Each number is 500 + 25 x the weight over its row's rms, rounded and kept within 0 to 999. Layers, rows and columns count from 0. Numbers have three digits each. The size before them is the row's rms in percent of the matrix's.

# o: layer 7 attention output (transposed), 96x96, rms 0.157, rows 4-40, columns 0-95
# v: layer 7 attention value, 96x96, rms 0.172, rows 5-41, columns 0-95
# q: layer 7 attention query, 96x96, rms 0.201, rows 32-63, columns 0-95
# k: layer 7 attention key, 96x96, rms 0.211, rows 32-63, columns 0-95
o4 091:515524480487489500486502540503447502494476470518519517482487483485496540496437482497518546502511528511511515524511497481498513429514557505544473506505524487488539516504504527461514467482489494499474482502478484528475515471457456509471444503470544485448521500511519543506488493488491496518
v5 097:509494440481485494472501476478477516490491496551508473471518486485541448497482488543503482502482492529498538514507494518550562498532447462488465488495521479479497511519475499493514497563552486534493469520493511509507551509472507475542509494488477508491506508516492527461508514545493492493
o5 094:473485553508536501528489510495518494503501487498523503513461500542469535485487508414536503503552477511470459467495486506482482511490537532518522489501480502539521501467563504490473494497451548499535517494495479481531475497526540489475477516509516498521508486465493471531492501468481510507
v6 087:463505512476545513484512482451520487478501471525468514485515474561517542518541501473505480525483539558489482509520514485497500495444481485513506525469505533566494457482517487479492472539534462499481506482529451523499507505474468505485520524502491549493515506497514498482493495476488518478
o6 095:528526485540481500501488514538494543518469545469519472506494492478520471450487495556502515467535444479491486496510510502506511517555496509519477479508490470472494526536473492523501503493469539510545521549496519439507481508523528538491470517516521475465482501521513480494491503495450499511
v7 100:463549487518534474499478512482520489520527526474479519516497464518532509547492486467558567443516499478514524521470505531457486492506501451516499487484512520484498489487496541516544496469499532499492501504541472529500532482488456500525498523490526510478491456505475454509485488475508483503
o7 102:526448527486513515513515506521531540477487505455522495501482523445492503455540485526448455554483527548510528521522477480521502527490495540454475519551484498497522471510519490526497502514535469507505510515499530464480506527505494513486495491502473503517487556499494545494508513485490537493
v8 104:500471465478502437526494517504489471502487488466542562520507493537463506491521536521467478509496520458502526503513486494490503475534535464482517485474456527516511523506529466496481473467527532528515516523477484476500479501498493515562503540456471545517495487482489516549500490475505503505
o8 110:507513522514511562500501483525538496499521538580490471505500498465525499507491456465515532500511512500507477485495517493514501501492457557543492570490537505491516478490475559496502523503480477503522502483502537523503532488504489499477538441541529492505507515530515507462507504517493507482
v9 099:493445469487491492526480508505495481445517494523554528499499498499484496518488506486521514469482486528509491504513461433476483513514514490499499487450508470507490499529484508511454555529549484465488501470492496506452461485544490545473485517522507516473516454533515514495453521496507474478
o9 103:515556493513524511480511484503518508552486485480472474485501503510512498477518491527451533554519473455493518466486582541498528504498501498494489514512464532486491502497545493501530494474464493520497522545517502491507531492468517471519520469519488469512506560475490462502534495498525528526
v10 089:507486480546476472466496521470491523475459526522516520477506540489485490492544504475517481517516489492528535480497529496500506484454526467525495507489530496470514471495479451529476502501520494510523453524533473476452539513454524495556513522532500500464511458503514508517511499469536506449
o10 093:490527534449524528544509495489490491518549476480498481514534472521496501477457501548491540477536501519481469547483491507506502502508477530446481511503494515501505538514524541492504495473500521505494573490482495512522475486522493488459488521471504512559478531490504523469482536530479484535
v11 098:510473482500495475486450529516514491542502459516483467520518528505536494487518487471509453492529509527514473493506482480454487539537491475493539484493496496507489495534497499585487496498469529505492529501468512508464523494473533505510495503469527473504440490517558514490456523516523501468
o11 098:495478486483501550510510454517495518454491514504524508487487492506449513529472510544521558525479520478510511509493558510540547478452523533500469484506497495529498536495495528425496502482513503504527525478508488516525468498505460493458498499525493529480538509465484507496510498472517497543
v12 099:479505513476532534519506488513511471499512494542465490509535513508530497450510492480477541473536523454495473533517524535491496500512542501476494481521476491489512555454489467505533477479484476475487480545475524476486506531495493475474504496525518512429480542464500468493540500482522531513
o12 098:507506469548475461486515511515477513450486522477535547505451519470505506526493509523509451517488493542489525457465490469494496502481463494511488495474519523510498486527537510502482499516501510473516529489557441524501485455501480525496520485470489494527500491516499550507470505529450482458
v13 104:515477530538482502496471522445474489520502492523505478474486472475486485465496492535464532495519511557511450471508514525502543481450500486502550540516477483528529514490500526505507475473532534483502475500513529513512539482512512514539487457477484476467514500492505501521511569483533485493
o13 102:494501497452505491489557490521513521472484532495531509487518539558527551549493483446525507524480499475499527504495494485503466532529479513476504479500508503477447510517472519484522496528483486524495526544477498487525471548511488482488514550507529526554516490509502484493469477524462489520
v14 102:486522499473530531541488497482460451548526529499506457517458563484477552467502501520490477477558511504521499521478523536504483512507494469485485482496496492550466500484501495516499518454471507520528477469476529505502532490480469540503526494472504491484539512484520499517478497513499503447
o14 100:516494515464479466472489510526508498455469465506492516476544460509536458520479490462511471511436476490477485491517479426498519516495501510515510520489493476483538529529511516505509492505523507482503524522536471536496481492493504497489483502514496493489485501514486449463543501476494563561
v15 096:536463513533500470449448527483527492569493482495511534499511513503513459567482532504502516505504495495473518494473484525479489496482528483461531513523509518503504508486499473493523483500477506482466518485504472508556504509483482516502511491508518555469571493532520499489507563502498498482
o15 101:471522492467523495507535473526476495442479552482529474502511512522480509472521458501553502500514488511503461505525498498507530500508507504522465503498498474505497464510497505522480489501515458488521504479460546504434505503530497482532536538510492457509428513479488507504522458488508508555
v16 105:512521456483471495543493505497511469493483489451508505475497525514500545502506528494513483521520491530482503514524478531497504493514460488503461497492468500524556467509497489451493453483480517444506521521495556485482525536522493489502505418495519455478526524463491503479472476529510521506
o16 106:470475527540503510470505489466510526486501474530518481535483474501491471496467454514465523497481505482506506494449491442508510548518521470487540505483506527483475516463490504535498512535471468519510472459494442526493478520475513482493497554500495532463475465504501501524544512489464485475
v17 093:518512498461497481470515496503456459509517488456488542540489505485527458495518490501491530516502528482486542508511467537452511494462441506501515491491484462497498525516524501508462495462469496514526481489502500527532543542479511498472519550520513487528493506511529466497443459540504517516
o17 094:509465496499514517471470489505521500496536535512532478501530478491462546478491500505537447488463466498519473496496519487514501500498541489499468503508523525506524502508477514509527487518505515490471523485454475492447459426533504520536473444493533524490499487460495535514549532488513473493
v18 099:499539501479479491511515511547503499510486542482503493533508464495532511500515485517513522511457496494522472481493504502545527476598467462468566464494526501511511486492519485547494463507485524493565492486477489498511507465506447484506468514500495468468514506499519498487498504506492471479
o18 104:493446502519521492481497506465516482495545439506495496484475548477483499504482544488515465486565517487473516505490531481503491498453524538502469518474499480493482539527487501487531513470523488500465484505501521477490534538507539514491534488490530547513486492466481526490508517476498537563
v19 097:531521510483478528481474532522512529520508494459514526478495526464503528490497439538451451498476478480453522453502494467485468476484548484485468497508547468476531492494500470463499532504483506486508486513478499505499498492506504519523508494572523484484483467518459470511492530484477492495
o19 098:490514488496537451517493467480482483502520505546466491509503470521476468486529561486534549488501509535497481510480498500511550541500439517496509477489448508526495515494496531528543476498521497489458509489488477491483480530517497503492517512441429528498514508507507514500532460508512501482
v20 103:456516556501501448503512498533487505513533496478539505482482504515527503482488498482484457492507475492488480521499537509487484541486493488530517502495549502513501500502538572529475501473492462522492529501491548493511486501501492485493507462432540484472447458492524523534498514498533469484
o20 103:560464482473489532468491505459515472510462495511472508524502483490455508481504517506537534492501532473548513483502484500512534456509501490448509490496471489501508496514458445499530486516495492493494504519534502514491501506529472466520501502568473517533568526526482501470489467509484526515
v21 098:553483509507488487565517496471528484491554519490511501487496565511481533486493501456451507523516505506531516532478528510525462478524451504541479470551520472522494505485469498494489529511496463516490476500488480470515477504521459491545489479477481478468475510486499474475489491523531482484
o21 092:476533495492502506489523477511505501521481474495504474522492448523520457500484530510528502488477507481495491457498484450487514516461537511444498538483524518460504481511536512538521480491511542464511492525509562579482515489477533475489526503517484518543520497509543511517510489488481523528
v22 084:479531473463520504504508493486466453532525481550500498510537507499539531568521485494507544518472502506471534514503536492498476515521496511491496472534516495459479504482516500483522475483552470516505517529476506474517546522496485535516455512501543474515515493500484540495478435501476481502
o22 089:508501508523490518495505503506520496441489504427496490521456526489470462449516479478494461491488497487525490487488502518511496459497477531483515550505491509526494499529488487519483564486468538505503525493502500525460458466521525499524473478475451530459498468509518458506495541469512514511
v23 088:490519536455501498494500457479508519503508474500491489507487459468507509511511542498544523547469465524520469496496548481454476482485486559530530492484496500484496490493533470497470473486459513457527493537473504502492559536517476513476511482484479514502508532497517497518486488485535523434
o23 086:479487497553490492520512540532490498494521509481500542483519505521495493499544464526472501455533518471485529492509468520532529515528478492487495509536513482511476504512450491464498515517536493496470484492490505477545413474463511510489508508518509467489479492482452500500525495519499445553
v24 087:506519506502501458547517490449501475476470487519524524475486520501498455505500483506510522488484474542449484507542512523480520471471470485504532501495496501534555501480498517514517521457530484487507461451547482496472498507516491474483465489501516500466464510500539497524480474535553547522
o24 094:488489484470472507456517504542489518495535537492457462506508490509498535474482524482458488507516525485558523477469509502500466513519527470468512482477482544456487506529518517508490525515449502503525516513450497461486522503494489558535528497525524507533518508505506513485531504464453465479
v25 106:493479513545545461500441517502518496463531517507481480472523523529566436495505507514510523544493514498508507515467511502513543512486505490527509478489454514504457494491485508447475489536503525533443499484497493454497476525536473509524502493479457517528485507515497517511500492512481499532
o25 107:495542528484477531508559479530511525518464499510513505545484484479441528520503472488480498480499479530492478469506486497507462503516514511452479529561550463505546494504490509540530515505489491475555478527515494516513519462504518486489494513528543488510518515490512483544496500529531493470
v26 083:512492562454493539531518448481496529503500497469493519471458510521555512522507488481507497494503463497510528488480456490513500457481459476532504527507471464533486465539513454514466529475504528491454491519462482475492508551476488482476484499508497504488523508514508482536526532522486507496
o26 089:465521484521497450480509547506513490520509496536527475492541500490458456458475531502491508467505512503482482470560559531496516553522520495483466484509502544483516489481473541485534481488484436506525487479507525518505470462501492512525504522503477502510505485458462519485477479497486498496
v27 097:439523525503509475465489511466517478493494554445476479462513528507498533474431554487501522499471500486537517506494480507517558513486487529511488485515456500504505476467492482486491513510503486514538531476557499488509482461484563506523529491500510531491489525482507498485473492500503512508
o27 099:545500508525465553510530487526487522541504516544504539523518500502480481517554467508493466520520533549482446528515490480478455491482523476482492502487553482463473494503548503497488502466508513486477488474473528483491511520504433492534487526481501508490507469506496456480525492498488494494
v28 100:495529474528465482487477531502544470504466525530481501488521484489458528465532508448484506580506496513541436492524508497491499496462520496493496494482468515510477521554474493511522499516464512543495476518491504511494496469480530499477466512514477502504483460514450478513530470506490470503
o28 101:525511516474506516529506477517469506496544472494502456495486487529509480517418475525495519469481515483459533483530475475507496449497464466486497502495530470469499481440511484490470500468540521471524490504494477464490457513528521509511550485454513527489509514499503540482464515494513501503
v29 096:503492473473492503556506489455479499483489521512466498482539466486495465509489514462519511514514538485502470524507471537491518524530506504476460500509529492546465481545508495496481482459497473456550467494539562480471527530533516507494479486485514511543512500521478493538514531501488475468
o29 102:512515555469501464465487519559553515501500487514521504540476541518520512490510511534499479505507481506490517508502515495545461449516504515540542502512479527460527530442493519532488517506527531525453537497483462503513496484486530490507516509541494487460500500487507488467492494488535517467
v30 092:488488494534512492490482461505519498520478519526482492512458480489506542516511508503491510518536467524502463492454485495462480482486483509495501463477507547532524555526493479464477532497510515497464495506526544535495457466495498542520523538515504472474549446457478518513467483478493476535
o30 102:499518504499484525533523518528459482488501480463474515488565527495513489487475487538503487508488520501505527494518537533509485491531522497507497548486499482497475462488480496492522490516460487530530500517501452477520536542535531450509458502454487535503482553537506505509542530534483538480
v31 092:549487485487562484541487496426524510472493507533476498487484490498487493534521497538543509488511501534519499497496501507539472519525483511492509476489453490464499512496482517500479521457497540467487468525496505490462498521444500459478523494461515496482484475543521527538499458512469515484
o31 095:488483498479485506508507528564484510526480497458504502480513474517471513497499520486475493539498532463481524506529492505486523505496494477524507503541536562517523476483498532522521507533493478537520534482495479528523539494568501552522495511532510469521483501465469476478510564486525478527
q32 102:511514540466474504470483503501488503440489502507531482496544533513479490497543502493531532479504520461503484486489456526483504468535507514465483510520479582491548501496520517502534518545493519472483521497495526475484503486477483556476519502486515496505482452507498466449488509509528533490
k32 104:499513512461510491470469497465470475479530509503556504510518541513501534494540513498527524504513524450517484477474447495523509449501526505476486518495493571461510538457513505479487511525528469521476516486533488505491516503511507512492486508511476483498472451510471461477491495489516454551
q33 097:493519472481492452511478565509471501475482456507525496526547500487491543516519557522480515521516498491482499457527467483500506526493476527468471544500456490511500532515509513521523503500542522480497521513450460503486523472493543508491517504472475512556506507545505469479528489510490495471
k33 092:511509507464532448476459531469498518507509460535507504524542505498556513487478523524492510473505473483493492514513439463506538486522470545433505520519519499486489528496461522509480491555495487513532504503487486484472498505514497521501530508483510479538501544471526476489474489530463523522
q34 097:510519489491479543458500507488494494512533496481457520465482499514510544480528504510486505538500564549500506508488562493501481511521503485484521547452472496525490488482474546517456508457455485482514467504518487549493508482524469479508488488483523521484450499515476515533506507515459492530
k34 104:494521520502487544470509479512478492499519442508490547459503528468521517495529463509474516497428539524493483543479531505473511479481506476510531537469520472534445496486486514494479515485448493502500499484462516495493490498534512458504495494502521550492490541538465529490500527495519511513
q35 103:502459520501508495457530531489502503458445502522438530503520514487484477510531488521446504488488481489514486536481504508472503440506498478475472518508479496536489513508539515523496503514487528479483535506471521548474485519549488572498490483497455497464504474505499548509489480478491512492
k35 094:507496471469497511449512477501464511516491514525499517511561513524533482483524528509491468507513507482517463506545530512482494473489544512427504500501477520493507514482490502506476531478473493504512517498455523517453500498563490510551524473518444534449506521512466517513506487492526500472
q36 112:512476515531531494479514499532504498469558523524465548513522500512529519531510469483518463497515496524464482484501523491514453562478497444491519532493499486515522478525453452485465507431489537536532500507537498487496478493523514488531475506478481488482497490505482522483472486508499532507
k36 108:506490540542457545482509492529490518490525520528458524511521510490513460519526467500481476500479485497490475504516505505465510554482503477476531518470499476505519481492427478519501513452538508479552516531503524476492450494547505497466463515491506459453485519473506479510479503502484499508
q37 102:538470509467497478502490526492490527491507488520545569497491405454514466502493509474495500520521499456490503509581498492493508515505502508471497500525532503477492479500495497524530499511503524520479511492447505520520486470505489501554452472512504511488495466529507461477508505478515491487
k37 098:472457511475528506520525526532440526526502468477537524504480485471515536494495501515525530534532456512497477536476508469479542517459519543459512514491491469490508482521488528504492495547518500551491497446506497491505487477522476546490497473524518465487492471506529502494524537470512508478
q38 104:474495537480543511458505506510509480452488543460505511460508475538513516472479507517484517527543526514515504496441455515501509486479473520494535502466538485523495518500450472490546488486491525504467541477508509510439514478459478519471506508506509507472489506533526493501477458504512529518
k38 106:517475537493511586447492489510523487470497517511463518454472484486503508500510507533477498472512545507516519474467490461505521484486521503524476514480473505494517525501450492543491466515539535492436538491482492515488505516513504518505518524501477519491511500527515541478479472453504478540
q39 098:472517509504482529503477482503477533500519475518492491516484493526444527505453513509484493484537478536440572496485513524506510489505537502529455488506507530472460480508454490487513446440496497516518490524464476506480501498529505514480504517466476517454515538472512515485510477497502540498
k39 102:476506506506494496500510533504521531472543494545479495501495524509489501471430509504507527511505521528495543511480550488497548499540497480514474481503488515491473495491490487495516457415522525518519529537462504506541511485550483535489518488457488523485471532496494498509475506501523462541
q40 096:533524473444463499523507478509508512496475441520506470526487497508526478505452509498503515540564478478473530506484490478534497491499484493505514534515529491503485544512447482501491475486511493530520503493484520482507488445479476521481530481460500516452497473536467487482513478440477519509
k40 096:507516536507502520459498534471504524507493494504497459475473519479566487552444486500509550490553453446492527515472500482491498486476512495526499483512518499484483507542468486492475501464539542491539499499492544504525466520498531514488520478466516492479500498518532481504542511500516504535
q41 090:517508480527490473524470486456482503533492498456476501546512524512515546483544482519547499482503494479447488516533490468508502477518484543441459540480513499469491497459523542485504486494524487513488502495513532523503495528517472473526480494465535509488476539503467525526500495510502478443
k41 095:549500497534506505477483477495498481526493459480512523502477511439492535426493454518533525532529486494473485503514488522522539477522468506473501490464523494458473518498509550493483485505501491522488481513509511516495504550517498446510480490490480524452468517498457521515452500522475501481
q42 102:497522523500495468449497521586483475479481492545475492519508465509485505493482491487481476518502486541562525523482499497519466477509522489504484493452496504496528502492527495491543489484478469431535530517495483567534499492496502525513493528507516509505474478515484474509521537477493464505
k42 105:423537499459480472449510463560492469458497460543526493497484484513533451513475536491480486518470483500573501529502485497485489510482477464499499512478480517459518487500490506537509492538496524486493519511505484510524498460493488482507534489506526513484479507526523487509503532518517499471
q43 094:509522492548505499480521501506508512500546531561538480526481495484515544523471503508529482488500514483498511492497481461501474508499484511483469496458506548495545484503523529487495448488488499546513466534527498420530475498478506454507509513488500490488496530444508516477510502468474504544
k43 094:472481505527506480509485487493504493470574498537508498507479554493512470532486502513522520502498501503457515459449494532481505554483523503512494517453540545497499490512514521472480494484514480511495483527535542502515510507488503438456487507468489524512459482488499538473487489526459454509
q44 093:500496501505547518529544483472513502528481486480457487493444503488491487523518487487432537517551512498479467515534486480523524524530441502518467483499522530479478513528472487501502493464493533485516531498484456507479475482496542553519506461512466478506488499497522458473491495509496497468
k44 099:506470525509492481502462497471469491541539491483485494534517453479510460522493495468484491534550500505457521513520514497506542534503494499523480488500463487500480521524468512496521500479502525562527498488507449518539489498487515516523539476534451489503516518490524454461513537460501476461
q45 122:498468519499477519514484523468509465495488519527567464503523521508543488495505482534498507495534523487477524488476495490474502503507496511527510552556545530482472498487544515451492520479498525513474535473464481523479457494465519546445484485511474491527492500533534500492498497487455505526
k45 110:521503488495511501475495503475501480482533492541538457511497486539524476519497445510523467516513511516503511498516527445527463505490468496512455524520516515452522542489483548429481488500507521516484488458489488500489484479516515537456500502572491486515503498500538493463497468492475489484
q46 107:513521464499506476509524501527516523476512499551538479475504485501504499496508511507504480484503471478491499465383515494509516477516456465515467529531495535502467527496478475489482460549533505509468519525488495511525522512522523514466481489505493518485483502471519479495521527555529479495
k46 102:498530471492491491488452531516504526515534531506531491484463510522486519515522527535507462452480528500520544485465500517525521464500514481505519460531519521502476481498440487517496458524484552524497468539488530507467479476483556523510503485506474496511501482481525461494502516486485440482
q47 094:511541508495514504531488473525532471501502494503489519475548534542488503478487549510488488436505498537500493525454511513454503450537483468470489492506551494495475525509483476548495538491499533457505546485490525516504512477496526512485492462486489503538495503490513520455502485500480549525
k47 084:525519502465516473459526480509478455495550463487457503499531479523488469504544557519519475474486529534495509494501483483504500523511511451506493499478499521462500448515477487507538479497497528442486512511477522513486482467524523510563495458504501497539506477486529477478491525505486524533
q48 104:517526520497519482506550466476484512507524496525484528512491518535428507529523472499494487494476523531499467501521515495502550499544529513493463492496500504508462450504558503507518524534511538521509516527490478495466575485512504491472494540488567529501510494503510464499483509510496516480
k48 093:466518507514482518506510456524458480488494499498500495517540455477474533462501452523500486486497525510499551520465480498480495487512544545455468501502465485513481482485518523493527521500455508490538473551444484520500559500518526511520503531518480506520475496504503479531468507503455470495
q49 092:544468480500466527509521450509468471513501488531546482519519520510469508494476480500522517500469518486486511500545511568499512470503511501494471489469517523523496491530519447525557492485492480542485487552485491548512534485533473486512450500463520488530489513504491472491505489512490533471
k49 095:511508504503489569501514547480455519473497461492522485496501476511462527489489495501529513520485488505510524438489514514480504487506569470487472521496523513473485465481503478471520473507476493532474513528536493492505548526537445466479491480502532504524492534505534459463481519502485529509
q50 103:505520460493513492485494512486517483545468493525501533504498454461479465475520492492468488516489515489533435487493540540488442487513508501516523484486518497551450468457478491485483515483517488458516501527478536501480502528523525534524505542496453495519469516503488494467508468494483532467
k50 093:516540481477505486488545520470478510519436521508537489537509515499506490507541505498500498473480500523528497535492535491507518551526488501533520479483489478501449463539467479530535549525509488510495501496485499496492554484523488489523521501527497484546459516512477486503496439487524550477
q51 100:511510476478466539521497457501462486473534467458509490517485463502487536480520508551511511502459531465508521493512518483520459473458529467527465457524531479507503518502454529461516527509508522511504480524509481513528527554503529489506500503509485520557484497533478485480517498505478457497
k51 098:465518504502470515540523433458493494505485491459548468486503482462518474526476525554497512440456494475487517552548492498509528502544521467478509487525529485475492536479500481471511494525495508519484503448487507483505499517505479506462458511510528492538498514495499494505507537514515492497
q52 103:476518480524492522486511490491492488490504449493516499480461517491536517510468466506551497502518521493499536521516528488473494454503469497480508476494534483473474464492504534474508508503480527494473541441461527543502469478541536476453499477488447563509543514497502512517504531488494500477
k52 103:444483513517522517497510464482466486513500481495492530505459515501501519501477520512556520494536524527481520508502552496481481476488467499498517488463545477474450473508499537467480509456504541486507511466496489545492449469545521486497507508525510540513541514509522525535447504506488487488
q53 100:514502501525482537472505541515490478501473506492515485502467449536538507499509501536500508495443505501481530503499481512472468528485523469485476532495567537500523482479535499494506481518515508494493529476496548508514520484528500492461501553536493467507467430505479514480505494443502506537
k53 100:493498511436487519472514506529492482467473478526536486549472496495499497519503498496565473477472510474506483483546514478458482548483501473487505487505554477488510488483530531506503489462506466526490509509519525453502525523516517491509521529541497460527504492520502516459480502524566481511
q54 096:473520509486502497439486463548518442480533510533494527521533515521478519531502483503458470493497533521514505471489502511536511494523517511500487489481487489513521462516470521516541463444475531468514503490513500487504531472454465457471543524510507507509495536506477484504482533507549488472
k54 098:498514524479482493463535487494495480436530478543483515511490512491489518489483511480471499477525479530514488540478479550548512489497532512491473534473511538492506474522517468509534511499504491471499510520536463537546502472477476489469541532513532475473512546467502483489439515509506472520
q55 096:485504496469500505479467507500486521535440484496525497522494518481509511522496511467460509520475428497532510511518469498473493512487476466547511487552516479447498510494508482506503507459490474477518531438503513458468509488490525481490488504503537493465490500542453540494520544519489503466
k55 101:491521513520523515474481533532500546544457491486508472559478503463515501537500487493504543501523492525492479469482475456462467488533451477516483502491489505493515515479530487527468488499501481478538557504483506497493494499477495480552492505512522502491479501478464544447510552519498470485
q56 125:461522478471500502515474498521529507491470499498475472464508496520517491537520491547477471514494456493493488493487519543506468465466485493531475506490530523518484517471538510534509494533520522475476508484485553500498527501449485562450493495515509503515469435522512529483493462534506495539
k56 111:499521467494488525483450449526544496513478504487531454481512493551522530519527496512500483443493495485480477493526484513511480501474501484522468494510489497487494535483516495525497495513495499475471510507485549474475517517477464528539585486518558450525471502478503488516499486483509482530
q57 114:471470500466489501454467467489490500469510471548491498535533516506492459542479490528484482509500509522530504481471458497486496521487491499534487481489481496535448540534513491510518521505499533459519505462484477526498516498535455532480504499453521454492471529472529459449500523491483517496
k57 108:475523561497488503479519480482508518444517470510510507487527496526485495553499497534483476497499522485519507472499489501544517507484527489519492541504459542523501575524554477512486493494488508484546497517481447501467496476514468540492524485480499485511487501504460464491497489463460522466
q58 118:504501504440485513518515538531536496483459475478561491499493504540491463493475502498513540446530510535536542501474538511494506502472517542468514497520503519506462482522532502531486516485516507477533510503454525510507511467476505531466521466499484493529475463469524489486504470547495510479
k58 110:503526491476476501483488493506527476516502486509546475518530518508497522507477508518549517503469493540513506475461531472511458456483468515479500491502463513545482477507474485507511473494559527515467512513491507540478462512509508500467533490521502499588478481489480469481558518495519531517
q59 102:529491525522529466513488459511473495541515519518542493487504511492492543475519483496502501481510518476480520484487478501575539493506477540472509503503501501467491487494505515507471483502513511546497446472520532480535535560478514516475471492508473491473529505530508446468485509459454500469
k59 091:511519497526478482545508530479510524527517503516502489471461516486516471485510522531504479519516516491491497537472486525525489472451492531499506489476517519475534505489530544485455524529505548559476465489486498521501552526513490522461507543496462486485461467488539451488456494518481504488
q60 107:506501492520479503497478467477493456446511461503537565506520490447534516497492482504512490474467517541503474538545452514522516507496504521490451531492499508490475546484498475530510514497487472502526475509503463448529509467568489535501523478484502485500485537525510484517505487507492515500
k60 104:546524504486469532516519539456484486455521488483509511509533555470500495519501496509511473497540474512471549492504442482522501512545507507466454539488514487492495508511497501537482525492467502508528501490502474466489473500497465533497512475418507508495496491548518484513490507529536503471
q61 096:517479498480515480484480490543512503513518496513476498530495458572484482462465478488493509476497532497500499466477492522497497533523487542513494493484476496468512531427502463479496499490443519471480450486509467442511500492474516502526499517501504533468522464470515545482449508492495495498
k61 096:486521522479512466518483480487537493505525526485477515503465498506502519537471484506533518482429469487489510498486511515536483538517476518498515525509446505500523523444494501524549554485484509503461498523531450492514522527532504515558491521461509521442492468489525513502470509499510499501
q62 096:500533540518537487491473489464479482514503498487548468496543498485513500500488518518516484491471503534474518465468518489493487463519550528481471491493509482516522529495506487500502547523467504544487459476497495478457505499534484535514478473516461524545474489487491418514522506541497521469
k62 100:500479538522501490472534523440508468488513533507503495505511518526509489460501479494547468481500496516504482474481476451490486509512513496512495534528535470500503525510517511488499513520478536516455514521524479509460555475506496508504438464458489500533487529504536438547517546490500478505
q63 100:563529527464499511500550506506480507502497497518466509509543524515528501481460490500511493530495488540470503467460497513480512505467533484502514468525529524470466470533490504473458457482510485486510449519466534505491495488518459516522452466488514492489492537497502494553539472472505500526
k63 100:543518499488481493458554484543472514492507531530485507514529484499526510494446449493511488568510503512478524478451536526489472513510522492532505462522536526493479500546519492529517487495500482546540485497472505494500481481529476490504485489457507482474520508478495495547551498528512490508
v32 095:513450508504484458503556499495532516497528516518490461499456491478514531489478509527514495498527524477486429490500465499528478539528464455488519452510518526535474502547508512516474525466468489516498500519525522500507495523503443484517458465472494472479501494511486530505479518529533489492
o32 100:476504501482525526570485525520512481504515494498505524520526505533481469444518516494486500518494534506527506535537485548508559490506499500476533512529489503514484458504502487487500519491462522473511532464498484543449500514473514525496570480517499518474481525533530465499502545505516482470
v33 095:494525503524495527476522490508533487549525475499508530482522496461510503466458490434493521509493490537491483484492475512523525510489487443506512454510509474484470503521568512492455539470493487548509474482452491516485490499484500544474458499488477493525486514500512497478496487542535524536
o33 097:447498495498549466503535533501467478464516536511497447484496473490459491496554505550477482484506490467498479537551512508482480466515479440493492516494524506531495495464519485523504518552489462496475521462502489527499527521451504483479486479511492487512473462496506496495474519478480505515
v34 112:492530495484461509503488507503436490486527454506455504510456462461537455488535494471505517518478515515510466468531530515517503481478543543490488540485516500528467526498473456493453549512489511543493496521499540469491459499534501509496485515519503489524501482501491494530499497487511544481
o34 112:496504471518499500485443515535559495523442493495501460531470504563486507527503519524519467495502502501520520513459484477510486497509471526518502489533488504481534511467517514541556483509493509457454505527492517524503542520458512550504503520481530515497486487468525530468519486530485485490
v35 095:451477486476537486502500522508500496449521479511489519509484490505549459427492560517469544497533507495486485510495568487498516499523500482487528505520516490494481527468517459542494496488501518451493491506480467479488496476526497467450507523503539504533537468515478485514507529482504510493
o35 100:490540481517461498514470461487487523506484511491499457520532527504504540549507449474505470482444476450504473518519466511521469488481504525491477481487467522492540506541500515466474496500500483547522478531506542486479528489489500519524506526502511470466466494465487489486535444521498479490
v36 092:538497479504518536528541540440505533506480522502501484500507544500492474527485534534515516501486541522483489509521483462504498476515516518496425514486481567458518467519523505532503540526505487509474495464470482504552480474476471490505509522513504474495473532512502490517530524483478510486
o36 095:428487497527544454478512474511495502512498490514499514496488511480499496509476502483451449505506467483475503492502482525495484526493538534530503476480465460500515510498463442498484471495513521518528500508511451518494499486512520529538509454536451517487549500501473541512508516444526509522
v37 072:510503552534513499499536489539528483528500491518494504503531540504492519480503547484466515482501490461468523471527489517460481498439514541503511471478490495510544498503524473493537475489504552485471487502503539512487496519505499478502508458487514438503503524535521497502521527466424510512
o37 077:485504471521471497516495511459512482482546511524544540503459478457507536510530525462483535539516502529499531549565483458502495511489465510509481511507498484489487530530456463505473482509494502477503483510498489526485508522528490475530512468510454501554517495455503512500501530532517465499
v38 091:542527492522515508500507520472539512497494452502529490526462507537515501482509452487462509483520478492497467527544506436483539483503505482459479488467527522542533488468487544459519483523492529510514491515469484513524506532504500513505509499498442490541509528491535510519497493464470477542
o38 096:477495458495510528514522483506481465561476497489472530489527486510509504505491529561538493485496493496539504511469517534523450506463496482519495488494499476452481473533473442500473486494458454496474499475543493481499486528522485442520495510553512510484514484489482505529535528508518508484
v39 088:499519492513451475481466486443500502495491486491484520517514518523442518484458525442509507494493515580544494506522494507478509500480495480483521525502491475492493503477530478501530459502490489523491456478515506488514526499503513567477508482538492476471481466473513540524474504453500535512
o39 096:474494478494506492482533497477486492527472510498496512533500515467545516475511507550490480517529463493467495498464509521467430444502529515510452505532530481506493503526486541475534502545525512499490485513499503555493540507488515503484487518487490495528467501532456543531489483519470516452
v40 095:496517510467540513540513487466579542514527471504520481491472482530522537508494518466510504487510487500510498490510508508545544506508509505502519510558499471435540445488552475488518492476487509511466503506521479515477521502502518521503493477497502510471472492532486460479451514476474503514
o40 088:478504487513479511493515489543486509458515491549471477520516516515508473566549470513475479505498545524519511499507486488478519489460488460506504550448443495523445518537492502496475519504523510500561483513497499523525499491493488448519531492483476497506508549483502494491508528535473499495
v41 090:516478494521475517526531481525502506523508495506527520465533454457486512480503576487528466499487486483511515495517484552494478528517483497488528549486524534502507509478514484504465529518529504553481510520493537480501472465519543495512503512477508500471473509503482498533469440470497441503